config = dict(
    n_head=7,
    d_mlp=1152,
    rope_base=1810.0,
    parallel_block=False,
    init='normal',
    init_std_qkv=0.0179,
    init_std_o=0.0202,
    init_std_down=0.0,
    init_mimetic=0.5,
    optimizer='adamw',
    weight_decay=0.18,
    lr_head=0.00924,
    decay_fraction=0.785,
)
Each number is 128 + 24 x the weight over its row's rms, rounded and kept within 0 to 255. Layers, rows and columns count from 0. The size above them is the row's rms in percent of the matrix's.

# layer 8 MLP down (transposed), 1152x576, rms 0.0426, rows 98-129, columns 360-431
size [ 99 101  97 101 100  94 101 103  99  92  96  96 102  93  97 106 100 100 105  96  99 106  92  94 103  98  98 102 101  95 100 105]
[[105 133 112 112 117 165  86 144  83 142 126 104 104 115 101 129 184 157 132 152 121 110 161 103 116 137 126 132 180 135 134 149  97 113 132 136 124  75 141 152 121 133 126 110 121 111 133 121 101 145 131 138 135  92 134 133 168 150 112 103 131 118 112 124 119 123 161 158 121 138 133 138]
 [154 163 138 169 164  75 128 149 183 123 160 146 115 118 146 103 112 146 108 151 152 112 106 122  92 116 119 115 157 113 116 138 111 130 120 145 113 143 186 121 129 149 172 109 132 138 182 157 116 123 137 109 144 137 138 174 112 177 125 146 107 109 142 143 130 144 119 112 166 136  72 109]
 [131 142 110  89 134 128 133 132 129 123 114 109  90 175 141  99 121 126 151 122 126 157 143 127 135 120  78 118 151  95 159  91 169 102 129 110 156  80 192 105 142 125 149 117 163 136 137 116 156  52 149 131 119 122 142 110 138 164 135 102  87 143 150  97 129 119 117 150 117 145  82 117]
 [140 131 128 160 149 108 148 110 115 107 144  98 117 119 133 131 123  96 133 141 126 152 144  95 132 134 118 162 147 127 107 159 165 142 141 122 147 140 170  96 132 130 105  69 142 131 115 130 111 181 121 155 137 137  94 167 137 170 106 133 174 107 129 119 137 140 107 120 154 109 129 142]
 [179 128 173 195 150 129 114 112 129 143 140 127 158 124 129 112  86 106 147 134  94 158 115 132 118 122 130 136 107 178 103 118 104 127 140 154 141 118 141 117 159 109 142  77 124 145 112 151 124 125 148 127 171 170 137 123 139 117  81 109 153 127 121 119  73 173 130 161 130 120 128 183]
 [162 151 156 136 136  84  83 129 126  92 129 130 156 154 125 105  72 135 182 115 192 107 135 122 145 136 131  89 108 135 147 135 109 113  88 122 136 111 156 121 150 125 104 125 121 154 174 132 153  86 123 131 148 133 144 128 130 101  81 162 130 117 146  74 135  99  91  92 138 109 192 140]
 [105  89  85 134 107 142 137 103 109 107 142 151 155  96 115 130 132 116 112 140 162 136 138 123  78 130 132 126 120 132 151 139 135 130 102 119  96  96 120 132 118 161 141  72 108 134 117 127 108 116 116 132 123 120 119 130 148 158 156 106 119 102 131  99 139 160 182 140  74 109 140 132]
 [143 157  90 145 105 140 132 130 123 126 128 101 113 125 133 143 131 148 111 101 117 140 128 138 149  86  85 118 124 152  87 126 114 139 136 146 122 148 148 131 100 126 159 112 130 118 111  96 111 132 132 138  98 123  93 180 167 163 104 113 158 158 104 131 136 120 137 101  97 141 103 105]
 [142 103 114 129 134 132 109 161 122 120 131 132 123 120 118 130 139 139 114 120 138 116 100 141 136 104 141 123 101  86 123 106 102  87 127 125 139 119  80 165  94  82 120 113 143 112 107 122 115 120 146 122 143 161 113 159  47 114 163  97 102 135 102 129 134 108 167 141 121 130 150  87]
 [108 170 143 176 140 197 104  72 136 111 169 148 118 150 145 103 155 119 133 126 109 159 138 116  75 184 146 179 174 107  83 113 115 153 148 126 146 109 110 129 164 124 128 168 136 122 136 128  84 122 148 150 113 143 110 140 120 148 123 107 119 107 147 135 137 156 111 101 174 114 122 139]
 [153 109 157 124 118 116 120 112 118 110 112 120 150 129  90 122 120 127 109 115 114  81 164 160 137 120 183 120 108 178 147 135 131  98 205 112 101 133 114 151 147 136 169 164 102 141  88 137 126  76 155 113 157 157 101 151 124 172  83 134 150 135 120 121 133 117 166 142 163  94 136 104]
 [154 118 128  80 158 135 103 120 109 120 138 100 185 153 105 173 172 116 130  74 131 111 139 153  67 147 111 127 144 141 185 122 174 124 111 172 101 114 139 169 105 141 151 136 146 178 121 172 117 172  89 164 118 106 118  96 132 126 129  99  83 123 127 154  87 151 114 170 117 141 172 166]
 [136 128 113 148  95 151  63 122 112 123  82 152 105 116 121 132 158  87 130 121 118 100 144 139 130 135  96 135 136 136 102 169  88 103 115 113 136 127 117 141 159  89  71 118  61 156 130 162 128 141 152 178  94 164 128 128 107 119 142 176 146 116 131 167 129 144 112 115 154 169 167 120]
 [ 96 102 103 138  93 158 146 139 122 112 170 112 132 131 156  81 154 130 132 115 141  96 145 105 169 131  93 120 156 114  95 144 129 172 130 142 113 146 119 115 120 126 155 146 142 117 151 141 144 148 176 168 117 134 111 114 129 123 181 149 136 155 138 158 125 119 134 121 160 136 105 118]
 [103 178 143 139 142 136  94 128 130 108 139 104 199 123 122 114 108 128 151 102 134 114 140 137  99 136 159 164 164 146 139 119 158 163 120 115 163 110 135 148 135 149 109 182 129 136 146 161 143 125 146 128 109 160 152 141 126 142 155 116 180 157 151 132 125 142 127 132 105 124 146 127]
 [184 124 126 139 125 154 110 106 144 136 138 121 126 173 130 132 123 108 134 161 103 151 117 121  87 168 115 161 153 119  87 142  79 129  87 125 151 108 150 123 110 135 111 160 149 153 113 170 148 159 118  98  94 122 118 129  92 184  70 118 111 116 127 140 154  79  99 150 120 125 134 145]
 [133 160 172 123 160 141 141  73 141 143 166  82 132 130 134 177 111 122 145 147 160 123 141 113 114 120 141  97 139  97 138 132 116 138 104  90 132 148 101 166 115 152 117  85 120 114  64 107  91 154 117 139 126 122 192 115 129 162 144 126 174 116  99 108 156 113 129 156 121 133  77 140]
 [116 122 160 132 137 140 109 126 150 146  85 117 120 124 131 107 122 128 175  65  90 124 105 120 134 118 161 140 111 117 115 132 138 130 132  86  61 114 141 136 142 152 145 147 129 143  93 114 131 134  79 146 140 145 115 192 121 149 140 121 114 142 148 102 137 140 161 123 151  88 164 139]
 [150 112  88 141 103 138 186 165 138 149 137 182 113 146 120 117 106 119 106 118 106 134 136  89 136 140 143 111 106 148 150  96 110 142  91 122 130  90 103 134 122 123 120 135 158 151 122 133 113 117 103 164 129 119 118 137 103 152 126 121 121 154 128 135 104 129  88 154 155 130 144 119]
 [ 96 136 124 122 133 187 128  86 130  79 129 112 140 107 119 133 100 112 115 110 146 118 137 144 131 116 107 137 115 122 155 125 160 135 124 118  87 128 155 138  87 144 166 123 104 103 116 170 120  96 151 128 173 136  99 126  90 171 141 128 122  90  93 161 136 105 109 181  96 144 113 132]
 [168  93  86 141 150  98 159 133  99 111 128 111 149  73 146 118  83 145 163 157 118 126 133  96 126 157  92 146 142 152 122 115 117 130  62 128 130 102 121 122 101  80 173 158 114 149 125 139  81 143 123 123 114 105 136  92 118  98 106  89 118 150 130 149 127  99 128 120 145 119 106 125]
 [120 124 132 113 157 114  79 129 123 130 181 119 129 111 170 149 113 123 121  82 125  56 135 142 152 125 100 114 143 157 101 135 116 103 106 120 124 139 146 118  89  99 111  89 110 165 148 132 139  99 168  77 141 144 122 176 120  94 102 125 130 122 162 130  97  98 120 135 137  99 126  85]
 [149 125 153 127 129  98 114  99  92 103 130 111 113 126 128 165 134 171 162 132 177 125 114 136 120 148 115 113 147 125 145 147 141 123 126  92  90 154 144 140 135 113 110 144 106 107 162 123 112 134  87 133 135 118 139 137 126 116 137 139 141 130 111 123 122 113 100 117 118 119 154 131]
 [ 92 179 158 130 117 163  74 133 127 189 142 150 115 148 135  90 164 124 148 112 132 154  93 132 109 153 108 136 153 125 111 107 117 116 150 129 109 163 115 124 115  85 111 106 122 143 128 128 161 132 189 111 106 139 119 137 180 105 179  97 136 123 128 122 166 153 118  90 147 134 135 120]
 [152 128 125 118 164 126  67 100 155  78 153 127 167 109 103 147 133 136 123 101 143  90 144 144 114 128 124 125 148 108 119 127 124 124 100  85 106 136 135  88 133 125 146  97 134 124 169 127  90 137  90 112  97 149 132 128 127 165 116 128 123 130  98 108 134 134 153 109 170 129 109 173]
 [ 99  98 116 116 155 113  46 133 121 142  93  89 126 108 142 150 140 107 135 124 133 118 108 118 142 154 142 143 119 131 139 139 134 158 155 149 132 105 117 117 148 119 159 137 136 142 170 106 118 137 121 129 146  96 133 147 111 134 165 136 139 158 122 138 102 132 140 126 138 170 116 127]
 [106 120 134 101 155 153 122 139 128 147 116 140 130  97 145 110 157 111 149 117 142 187 151 136 147 137 132 149  92  99 161 146 181 133 114 131 115 160 159 154 130 127 108 135 131 118 140 107 115 175 119 129  91 110 143 121 129 138  92 124  95 120 167 129 128  98 121 111 168  95  73 148]
 [156  93  95 154 102 131 141 121 146 157 149 162 154 111 115 128 140 149 133 126 130 153 154 130 123 110 123  74 113  85 153 125 100 138 169 112 106 104  92 171 138 133 121 160 152 124 174  80 125 101 122 142 105 153 129 137 113  64 136  87 121 177 186 138 136 115 115  83 132 129 154 132]
 [111 147 120 113 137 111 159 156  99 171 146 125 139 118 153 105 139 116 116 123 147 139 134 147 106 167 108 103 135 104 113 139 118 140 122 119 138 135 154 110 133 159 134 119 143 127 141 174 101 156 123 163 107 164 128 130 127  98  90 125 114 158 150 138  95 145 126 139 104 143 147 139]
 [124 157 137 131 186 116 135 130  95 125 162 126 126 116 111 128 121 177 134 123 145  84 114 149 154  87 123 151 130 112 123 110 140 144 138 103 141 110 140 126 149 159 151 135 101 151 146  79 162 112 119 128 165 106 125 114 106 111 120 135 135 112 117  91 172 150 133  89 111 118 141 124]
 [148 109 121 156 111 104 154 107 156 143 120 153 125 140 101 144 146 112 165 113 155 132 163 150 116 121 126 103 146 122 110 133 149 134 107 141 124 163 199 121 136 130 180 130 122 125  99 213 118 110 121 134 125 114 126 145 121 141 158 123 120 153 110 143 174 132 102  77  99 150 150 134]
 [160  99 127 123 171 160 140 113 141 143 118 125 117 147 142 117 143 136 138 123 101 144 122 130 147 145 101 128 129 142  91 121 137 129 154 166  81 142 117 128 144 115 145 110 173 152  95 124 124 138 137 165 113 168 152 105 107 137 160  94  90 118 126 117 108 161 103 147 103 136 163 120]]
# layer 8 MLP gate, 1152x576, rms 0.0449, rows 99-129, columns 360-431
size [ 98  95  99  95  94 104 101 100  96 103  96 111  94 102 100  95 103  99  93  97 109  82  95 102  99  99 103  96  84 101 105]
[[152 107  96 112 145 134 121 150 139 149 177 104 124 138  89 147 128 122  97 125 114 128 149 112 132 111  87  74 138 127 125 115  83 130  85 121 147 122 131 174 147 105 167 139 129 106 136 158 115 124 113 161 130 183 152 114 126 124 141  94 195 109 117 181 125 118 126 146 105 130 146 169]
 [154 116 130 122 103 114 167 102 129 135 130 118 148 104 122 165 112 160 121  64 110 116 131 122 122 152 104 104 120 135  78 155 163 151 112 167  89 140 105  93 138 133 104 111 136 137 137 169 144 132 169 142 143 142 172 105 145 180 120 132 104 146 137  69 123 128 143 103 161 125 181 148]
 [116 108 148 112 116  99 143 109 101 118 118 143 120 146 101 142 113 118 116 125 111 104 136 129 160 111 131 183 127  93 147 116 146 120 104 190 118 111 150 136 138 123 105 121  81 106 108 155 122 122 158 117 156 110 150 179 147 126 135 147 115 154 134 137 129 116  65 127 128 132 118 176]
 [148 113 119  78 126 139 108 144 113 114 116  90 115 199 126 131 159 133 135 129 125  78 103 110 127 103 111  64 122 120 154  99 131 146 128 105 113 116  81 133  92 125 143 160 146 108 102 144 154 167 161 139 104  83 130 131 138 160 126 117 141 127 124 137 158 111 122 148  83 141 124  99]
 [120 109  89  89 109 157 132 145 135 134 104 153 158 136 138 105 118 148 147 113  81 106 115  79 171  97 127 138 140 179 148 114 115  74  97 137 136 117 120 119 101 174 128 148 124 117 104 118 115 129 131 154 147 138 139 147 110 113 176 125 157 142 136 129 151 138 115 112 118 150 120 117]
 [ 88 147 128 112 116  99 137 131 113 120 109 172 128 170  95 121  80 143 114 155 116 162 114 150 173 127 119 128  98 154 131 113 153 107 123 136 182 140 169 127 110 115 125 139 104 137 116 103 164 141 130 138 112 122 161  73 110 136 160 149 107 112 123 109  87 133 121 129 117 105 150 108]
 [139 117 132  91 128 122 132 150 133 155 135 182 122 103 101 134 129 121 152 123 133 105 152 106 150 140 131 122 131 126  97  79 130 130 155 162 116 167  60 173 121 124 119 112  91  85 155 146 104 143 131 141  81 106  95 141  89 145 114 112 138 137 118 110 103 125 124 121 130 140 150 141]
 [121  75  89 159  98 166 139 137 142 129 154 156 133 152  91 133 148 116 133 159 116 144  77  95 135 120 100 147 158 119  78 176 160 139 181 125 108 145 142 114 126 166 167 103 128 126 136  89 155  67 141 173 100 126 154 129 149 112 168 152 148 150 122 140 111 127 100 144 135 116 141 148]
 [110  65 100 123 112  83 115 167 105 120  88 105  94 122 113 147 129 147 109  90 162 120 133 110 166 110 142 122 100 128 131 153  92 102 104 144 123 136 141 127  92 148 147 166 143 122 135 100 127 151 131 103 146 122  91 127 121 134 148 176 101  89 117 125 137 136 123 210 158 126 167 132]
 [128 132 110 128 121  81 145 141 142 171 116 116 120  99 105 133 168 119 142 108 127 134  85 127 196 168  84 119 144 119 115 112 166 145 124 176 130 145 160 136 123 107  86 146 108 114 174 111 133 137 112 140 141 116 186  95 137 152 129 111 129  77 134 138 147 123 125 142 138 149 129 137]
 [144 131 147 163  79 118 137 189  89 124 107 127 107 143 145 147  98 135 127 100 128 130 115 148 116 174 134 128 116 153 149 163  93 114 148 159 115 116  95 101  91 155 120 142 132 111 137  87 167 111 126 141 170 139 120 115 144 143  97 195 126 135 136 109 113 130 110 130 154 120 156 102]
 [145 150 177 128 109 108 118 105  98 160 161 110 173 142 133 120 122 137 130 106 135 153 131 133 145 176 105  96 114 124 151 120 185  99 162 171 146 153  88 126 104 155 108 132 117 124  83 149 143 103 112 157 139 134 125 121 136 125  81 153 159 150 147 109 185 148 127 120 122 127 175 153]
 [157 118 107 125 129 125 202  84 132 130  98 155 123  95 161 126 161 117 174 137 100 105 144 117 158 100 161 116 131 154 158 147 113 131  77 119 197 104 143 123  97 115 115 166 126 171 157 120 165 153 129 121 177 102 109 102 155 139 149 164 127 166 133  98 120 164  99 157 193 135 133  94]
 [143 111 134 111 143 148 142 145 134 167 124 122 127 152 142 116  96  89 144 129  91 119 156  95 110  85 127 149 142 135  69 124  90 106 108 136 136 117 126  94 109 134 122 112 129 110 121 148  88 121 105 157 161 141 159  92 154  97 133 123 109 102 103 131 164 104 135  93  89 126  71 155]
 [153 133 162 123 108 141 131 127 127 179 153 117 144  67 119 152 132 105 157 130 154 157 171 102 122 133 117 137 119 146 110 126 148 113 140 157 129 179 138 191 143 112 147  93 115 143 101 137 191  95 140 121 137 128 163 105 115 182 186 134 121 126 132 174 154 161 124 142 144 109 118 167]
 [135 112 164 154 154 130 111 127 122 162 173 116 127 129 110 111 127 110 122  85 178 101  82 151 117 117 109 124 109 163 122 135 108 103 115 145 143 123 111 107 131 113 120 178  95 120  79 121 128 150 137 125 124 133 131 143 115 120 172 129 144 149 151 150 136 128 108  94  99 127 114 136]
 [107  90 152 113 138 149 133 124 134  78 146 103 107 121 122 183 152 107 125 101 105 121 108 165 162 111  88 131 132  99 121 159 141 133 109 161 128 122 138 192 130 145 153  94 152  86 131 106 116 142 133  98 139 163  87  98 123 126 112 107 100 144 114 120 137 172 109 156 182 142 148 161]
 [144 115 134 105 124 144 139 114 150 151 133 138 140 131 157 112  97 145 115 122 137  87  99 140 174 129  91  97 108 124 179 120 154  95 150 107  85 158 140  97 136 141 107 115 130 137 104 148 111  97 164 139 123 163  83 166  86 105 149 109 174 120 178 126 146 147 134  98 152 137 133 146]
 [139 150 141 179 124 202 166 130 126 107 134  69 111  93 134  90  78  88 138 107 146 142 105 122 133 103 127  99 136 119  92 161 123 117 124 133 153 128 138 151 139 106 142 119 160 116 114 129 118 103 134 143 133 158  91 103 112 118 163 105  88  82 107 138 120 153 146 131 132  85 128 143]
 [109 153 126 101 136 143 111  86 132 132 104 111 150 120  87 157 118 154 108 118 127 150 157  96 107 148 141  76 166 134  94 115 103  83 153 128 152 145 140 143 121 152 116 129 106 140 158 118 125 100 130 132  66 107 170 121 118 149 141 119 148  96 137 106 108 111 102 104 135 103 142  99]
 [152 125 170 122  97 108 191  91 107 111 138 117 176 165 104 115 116 164 135 134 149 159 113 148 134  87 136 168 129 138 173 156  91  79 100 151 147 110 133 158 109 103 150 123 106 106 106 114 145 142 105 142 113 102 162 129 120 173 181 155 174 138 106 116 174 144 107 138 120 134 111 146]
 [113 134 130 156 142 146 105 175 164 115 124  99  87 156 157 192 139 123 144 127 134 127 142 115 130 131 131 181 152 143 131 120 116 122 146 113 142 102 129 127 118 109 132 136 131 112 127 108 139 152 122 165 146 121 154  98 155 117 124 138 114  89 119 102  75  99 120 120 140 120 103  77]
 [126 137 110 187 104  77 105 149  99 126 132 118  74  97 153 154 137 125 127 162 123 109 122 152 151 157 139  89  74 129 116 142 125 169 109 143 141 103 113  76 164 108 149 130  78 116 101 122 117 153 110 153 142 139 117 179 142  97 148 147 100 128 140 120 168 121 147 102 146 102 128  98]
 [135  98 132 124 109 105 135 156 122 112 151 123 171 151 117 124 137 127 161 123 103 124 122  92 128 107 166 151 123 125 103 144 137  86 114 149 130 143 126 133 121 118 134 142 120 130 133 102 144  96 153 120 122  93 134 123 137 102 122 131 120 113  96 157 140 143 116 112 161 181 159 163]
 [108 110 154 112 161 136  79 130 166 126 144 127 138  89 109 112 147 166 181 124 134 104  98 107 114 147  94 158 137 167 122 102 140 146 126 147 125 136 168 135 163 123 124 134 127 125 176 126 197 170 141 134 174 124 148 129  92  82 150 154 140 124 132 103 130 179 167 113  83 149  93 120]
 [162 153 156 129 116 110 175 135 104  93 115  97  99 158  82 161 120 120  93 100 137  92 147 106 159 128 142 137 123 140  76  99  83 130 130 128 126 122 142 157  93 164 141 146 137 103 115 153 115  82 174  97 126 134 161 144 101  95 146 134 102 108  94 129 144 132 139 106  83 100 112 130]
 [169 139 106 139 145 138 157 127 106 136 116 161 128 137 152 143 136 146 129 126 128 137 128 150 118 138 173 110 106 153  97 145  84 105 131 126 132 149 147 165 132  98 113 127 105 142 120 141 131 122 125 127 164 125 142 148 120 129 149 139 190 131  82 107 123 112 104 122 154 141 137 116]
 [115 136 148 157 175 117 111 157  96 149 122 125 142 128 117 177 132 152 140 139 151 143 147 115 144 119 122 115 100 142 101 108 157 116 153 127 149 136  89 131 104 130 140 118 123  92 103  62 151 108 108 137 151  84  99 126 139 158  87 148 153 136  70 148 162 134 138 118 149 116 136 147]
 [ 98 128 111 149 130 151 109 137 143 157 124 125 105  92 126 159 160 127 130 119 105 121  99 112 116 128 156 163 170 167 129 152 140 112  81 121 187 106  84 108 184 117  97 122 101 158 119 140 148 116 113 137 145 118 144 115 177 123 102 100 110 134 131 106  94 112 160 134 114 145 121 113]
 [128 134 138 101 133 134 148 184 178 120 147 122 111 123 166 133 113 151 141 170 112 158 132 129 117 105 160  89 100 110 160 149 154 156 120 118 142 100 116  99 129 156 111 148 113 148 123 136 105 122 125 102 124 138  70 161 100 105 143 149 140 112 148 106 119 104  78 152 162 111 106  83]
 [117 167 154  88 124 147 171 143 127 183 184 114 105 126 140 116 129 109 137 140  96 138 144 170 133 108 165 141  96 142  94 138 126 132 155 134 180 116 175 114 140 144 142  87  78 111 106 148 149  76 127  95 127 182 141 143 136 108 111 135 111  92 115 162 134 109 118 127 149 113 122 148]]
# layer 8 MLP up, 1152x576, rms 0.0449, rows 99-129, columns 360-431
size [101  96  99  99  93 102 101 100  94  98  92 102  91  98 105  99 100 105  94  96 105  92  93 102  99  98 102 100  95 101 104]
[[108 125 117 104 157 145 120  82 139 168 117 154 113 143 104 160 119 100 109 106 140 130  62 147 110 153 134 147 147 165 113 140 154 112 174 152 102 134 106 171 152 109 124  99  99  73  99 129  78 156 104 178 150 126  91 174 116 148 151 143 139  99  84 126 130 100  90 157 112 163  90 104]
 [116 140  94 103 127 145 100 126 128 119 128 111 143 121 141 158 168  98 162 178 140  78 107 125 114 124 146 165 159 145 140 126 112  93 135 113 177  52 106 115 136 127 142 154 113 122 126 104 133 139 114 141 147 120 107 160 121 134 140 105 155  95 121  97 138 117 123 110 145 129 155 158]
 [142 148 135  94 130 171  93 107 172 131 200 132 143 175 140  89 118 121 101 160 128 106 109 142 128  98 136 128 136 144 119 133 125 141 170 111  85 174 111 134 104 156 154 124 106 117 118 133 156 110 162 140 133 166 122 130  80  68 108  87 125 145 116 155 150 145 143 108 132 115  94  93]
 [173 107 129 119 144 105 141 167 108 130 154 131  90 141 118 120 119 148  85 168 107 136 133 135 128 147  87 113 116 163 118 129 136 129 138 117 176 168 101 146  92  85 174 148 114 162 149  99  96 141 117 130 128  68 151 103 117 129  74 149 137 124 106 117 120 136 127 182 141 119 144 132]
 [141 104 160 103 120 179 151 145 120 148 143  96 153  96 130 133 150 123 112  97 126 146 117 174 112 117 183 125 110  92 128 140 145  87 116 159 187 155  88 136  85 127 111 102 133 116 144 112 142 109  98 109 139 105 141 165 105 135 157 133  88 153 144 170 112 137 104 133 142 127  86  90]
 [137 121 146 159  99 154 113 182  87 143 142 107 138 103 142 120 138 121 126  99 127 131 163 158 136 189 161 154 158 149 162 107 175 167 111 147 110  96 113 116  65 132 137 138 111  84 114 132 110 136 150 127 136 182 124 151 150 121 160 112 121 122 124  88 105  98 149 143 133 116 173 112]
 [167 139 115  94  97 160 168 102 147 123 150 143 135 115 103 134 133 135 124 118 108  97 153 141 130  80 123 176 129 151 120 101 101  82  84 135 116 130 162 144  57 162 140 150 100 146  79 120 158 169 128 131 107 128 140 146 180 188 132  94 141 163 169 103 143 144 160 142 139 111 120 146]
 [160 137 129 102 127 110 101 142  95 132 118 133 117 146 138 161 140 122 121 114  89 119 161 134 152 125 125 103 103 160 113 132 120 126 158 131 124 136 174 153 133 116 117 135 114 126  91 157 160 148  83 141 146 129 131 113 120 144 171 154 125 146 139  97 140 154 170 133 161 157 140 124]
 [121 104 150 123 134  91 163 130 124 107  97 134  92  88 103 160 141 163 151 155 142 116 126 117 149  92 122 126 147 116 180 101 138 142 137  99 124 116 154 112 111  86 148 108 122 143  90  85 144 150  67 102 143 155 159 133  97 173 113 115 119 200 124 147 126 165 102 113 101 105 142 167]
 [164 116 115 140 173 136 106 110 130 129 132 173 131 124 149 193 104 117 176  97 103  97 133 143 153 149 139 128 123 129  73 135  92 129 161 136 108 115 136 123 177 110 142  98 136 157 153 103 147 118 124  89 104 135  89 136 136 105 111 145 117 131 121 154  82 103 113 124 138  98 147 153]
 [124 145 127 150  99  89 147 114 160 145  90 158  90  87 123 150 114 116 148 152 102 141 137 167 118  96 127 123  77 102 131 120 158 116 124  94 135 140 161 144 130 143 153 133 149 121 132 106 163 154 140 158 123 122 100 176 144 127 159 141 119 125 177 135  98 141 135 117 127 181 140 146]
 [155 164 131 147 132 170 110 180 101 159 148 150 149 138 122 157  79 150 138 153 164 145 139  95 166 129 125 127 144 157 143 121 108  92 124 103 176 114 143 110 104 161 106 132 125 147 160 114  94 110 184 151 104  98 115 144 135 121 125 154 138 102 145 128 103 127 155 121 169 118 105 145]
 [ 98 183 150 159 157 138  93 109 110 130 125 189 118 128 114 136 126 151  79 163  79 128 136 143 114 146 151 117 122 135 148 139 137 124 117 123 137 106 169 174 135  89  69  89 185 158 139 142 167 129 133 143  83  75 129 121 147 103 176 150 143 100  93 123 142 177 161 168 132 111 133 117]
 [ 93 162  99 148 120 150  90 128 145 142  68 117 139 139 166 114 106 149 111 113 126 115 137 102 133  96 174 102 110 180 105 142 130 138 132 110 144 114 114 141 154  90 163 145 118 135 140 196 135 150  97  48 128 120 124 144 147 139 106 106 162 152 142 102 158 186 135 156 141 137 149  94]
 [147 160  99 132 157 126 138 118  94 125 126 178 115 122 108 118 175 127 128 122 127 169 119 121 129 149 140 113 129 126  85 105 127 114 130 152 110  83 150 132 132 149 113 115 118 144 115 139 118 125 107  86 111 120 116 100 108  80 100 137 145 170 153 121 141 147 150 136 130  98 143 113]
 [128 128 146 122 150 101 126 120 123 130 148 125 121 154 142 127 152 103 176  93 145 124 107 168 171  94 145 135 167 123 101 144 125  98 106 142 141 174 106 138  91 156 145 122 146 118 130 112 136 129 138 164 184 130 118 120  89 164 111  87 149 130 125 122 130 126 126 146 144 134 137 149]
 [ 83 101 147 154 117 157 113 155 100 129  94 144 107 136 123 111 125 150 117 135 126 130  98 124 124 139 148 145 137 113 131 132 144 137 159 118 114 158 145 106  94  92 168 113 113  63 109 156 123  99 147 149 191 153 108 159  81 115 112 136 141  97 100 132 131  79 102 175 164 122 157 168]
 [133 137 144 140 114 116 123 130 127  97 141 147  82  94 118 146 117 143 122 130  60 125  74 171 123 129 126 135 102 133 129 130 128 114 152 122 113 143 102 104 162 109  82 143 112 178 136 125 117 139 104 177 115 136 118 114 159 152 154 146 107 152 122 103 114  98 125 123 148 138 136 178]
 [139 144 126 182 138 155 118  80 131 123  66 140 115 126 125 139 117 147 104 126 178 122 125  98 140 127 129 161 127 138 125  96 149 101 125 111 145 159 167 112 128  89  92 102 151 145 119 109 134 123  91 144 135 130 105 108 123 150 151 120 124  99  94 129  95  95 127 139 110 118  99 137]
 [131 130  95  36 148 137 138 119 152 107 140 111 101 156 149 105 121 147  94 111 148 127 128 136 132 129 107 117 153 181 150 115 120 122 113 118 120 167  89 122 118 150 109  70 107 133  88  92 118 129 172 151  93  95 139 139 154  77 154 129 119 143 104 120 156 131 145 153 189 158 142 138]
 [119 134 125 165 146 150 153 144  97 153 133 205 103 146 157 124  70 104 168 130 169 172 108 134 140 120 113 124 108 136  99 118 118 133 140 130 106 145 150 174  86 111 124  64 142 153 128 113 152 101 113 109 139 113 131 111  79 136 128 150 108 182 119 116 154  85 160 126 127 115 146  98]
 [101 115  77 155 112  95 107  61 118 131  82 121 108 140 133 134 128 164 135 132 141  76 155 149 104 129 123 102 147 129 135 121 150 144  90 109 133 111 112 114 114 118 102  96  99 127 155 133 141 135  79 121  82 107 150 119 121 120 114 119 133 146 120 122  98 161 118 115 141 152  98 107]
 [148 133 108 163 132 108 169 112 140  94 131 150 155 106 145 145 124 150 106 120  97 104 111 145 125  73 128  80 133 114 128 102 141 115 158 140 136  74 132 124 139 129  96 101 142 117 102 165 162 114 111 140 145 165 158 135 126 115 129 161  94 107 102 134 118 119 116  85 132  89 131 119]
 [104 171 119 145 139 111 141  85 154  63 108 156 184 143 154  85 147 139 154 104  86 122 102 155 143 104 124 149 118  96 192 127 145 134 147 100 118 111 136 139 148 146 142 127 133  88 121 154 122 135 103 132 152 134 146 114 127 138 129 142 138 115  98 129 127 107 151 147  91 121 135 129]
 [162 130 118 117 119 147 149 129 155 111  99 142 115 118 166 126 186 172 117 121 158 141 154  89 133 114 156 139 143 168 108  84  94 160 147 127  92 161 116 146 142 132  65 124 143 136 114 142 133 104 123 119 102 157 109 112 138 113 158 132 142 108 113 116 126 116  97 148  84 119 102 124]
 [105  98 111  96 125 156 129 121 139 145 133 135 150 149  98 145 175 131 117 116 129  75 149 117 146 105 133 117 122 140  94 156 117 136 133 139 130  91 125 129 114 132  77 128 106 131 107  81 121 110 116 123 177 104 142 156 102 114 145  87 136 146 144  98 124 100 164 150 142 142  99 102]
 [114  75 147 127  85 162 157 168 130 153 140 160 180 147  73 118 101 102 137 139  96 142 124 143  93 117 132 117 155  97 158 129 137  80 114 149 138 117 109 164 138 128 157 104 118 138 201 124 121  86 142  73 118  89 117 148 130 130 147 121 100 134 189  96  76 118 102 131 149 129 152 131]
 [123 127 130 102 181 111 135 142 132 136  98 117 158  94 148 118 127  90 158 143 131  87 132 132 129 134 154 113 140 163 145 159 124 132 110 145 126 180 112 101 138 122 135 150 130 124 142 104 112 118  71 149  92 147 139 112 157 124 129 160 135 152 123 105  69 112 145  87 127 128 140 111]
 [140 107 124 127 166  89 125 154  92 144 183 139 124 127 109 128 147 164  85 112 146 120 128 173 141  84 129 158 137 123 168 141 138 113 124 117 139 142 132 108 154 120 102 181 129 110 122 136 163 106 121 131 138 160 185 166 110 131 137 102 124 172  98 103 150 165 117 150 112 121 138 142]
 [104 132 136 127 123 153 113 150 104 136  97 104 108  92  76 103 151 151  78 143 149  90 125  99 126 118 121 105 128 146 137  88 127 140 148 128 155 127 113 123 128 149 127 100 147 125 105 157 146 100 143 122 113 135 148 127 128  89 139 130  92 133  98 168 156 135 124 133 186 133 174 127]
 [124 105  96 165 175 107 107 142 114 132  85 123 112  93 173 117  85 147 134  85 108 135 151 125 143 116 154 154  98 111 151 154 168 115 139 156 105 164  92 147 121 137  92 100 102 114 116 105 153 135 101 163 129 166 110 146 144  70 102 151 129 112 174 108 138 129 125 146 127 127 121 100]]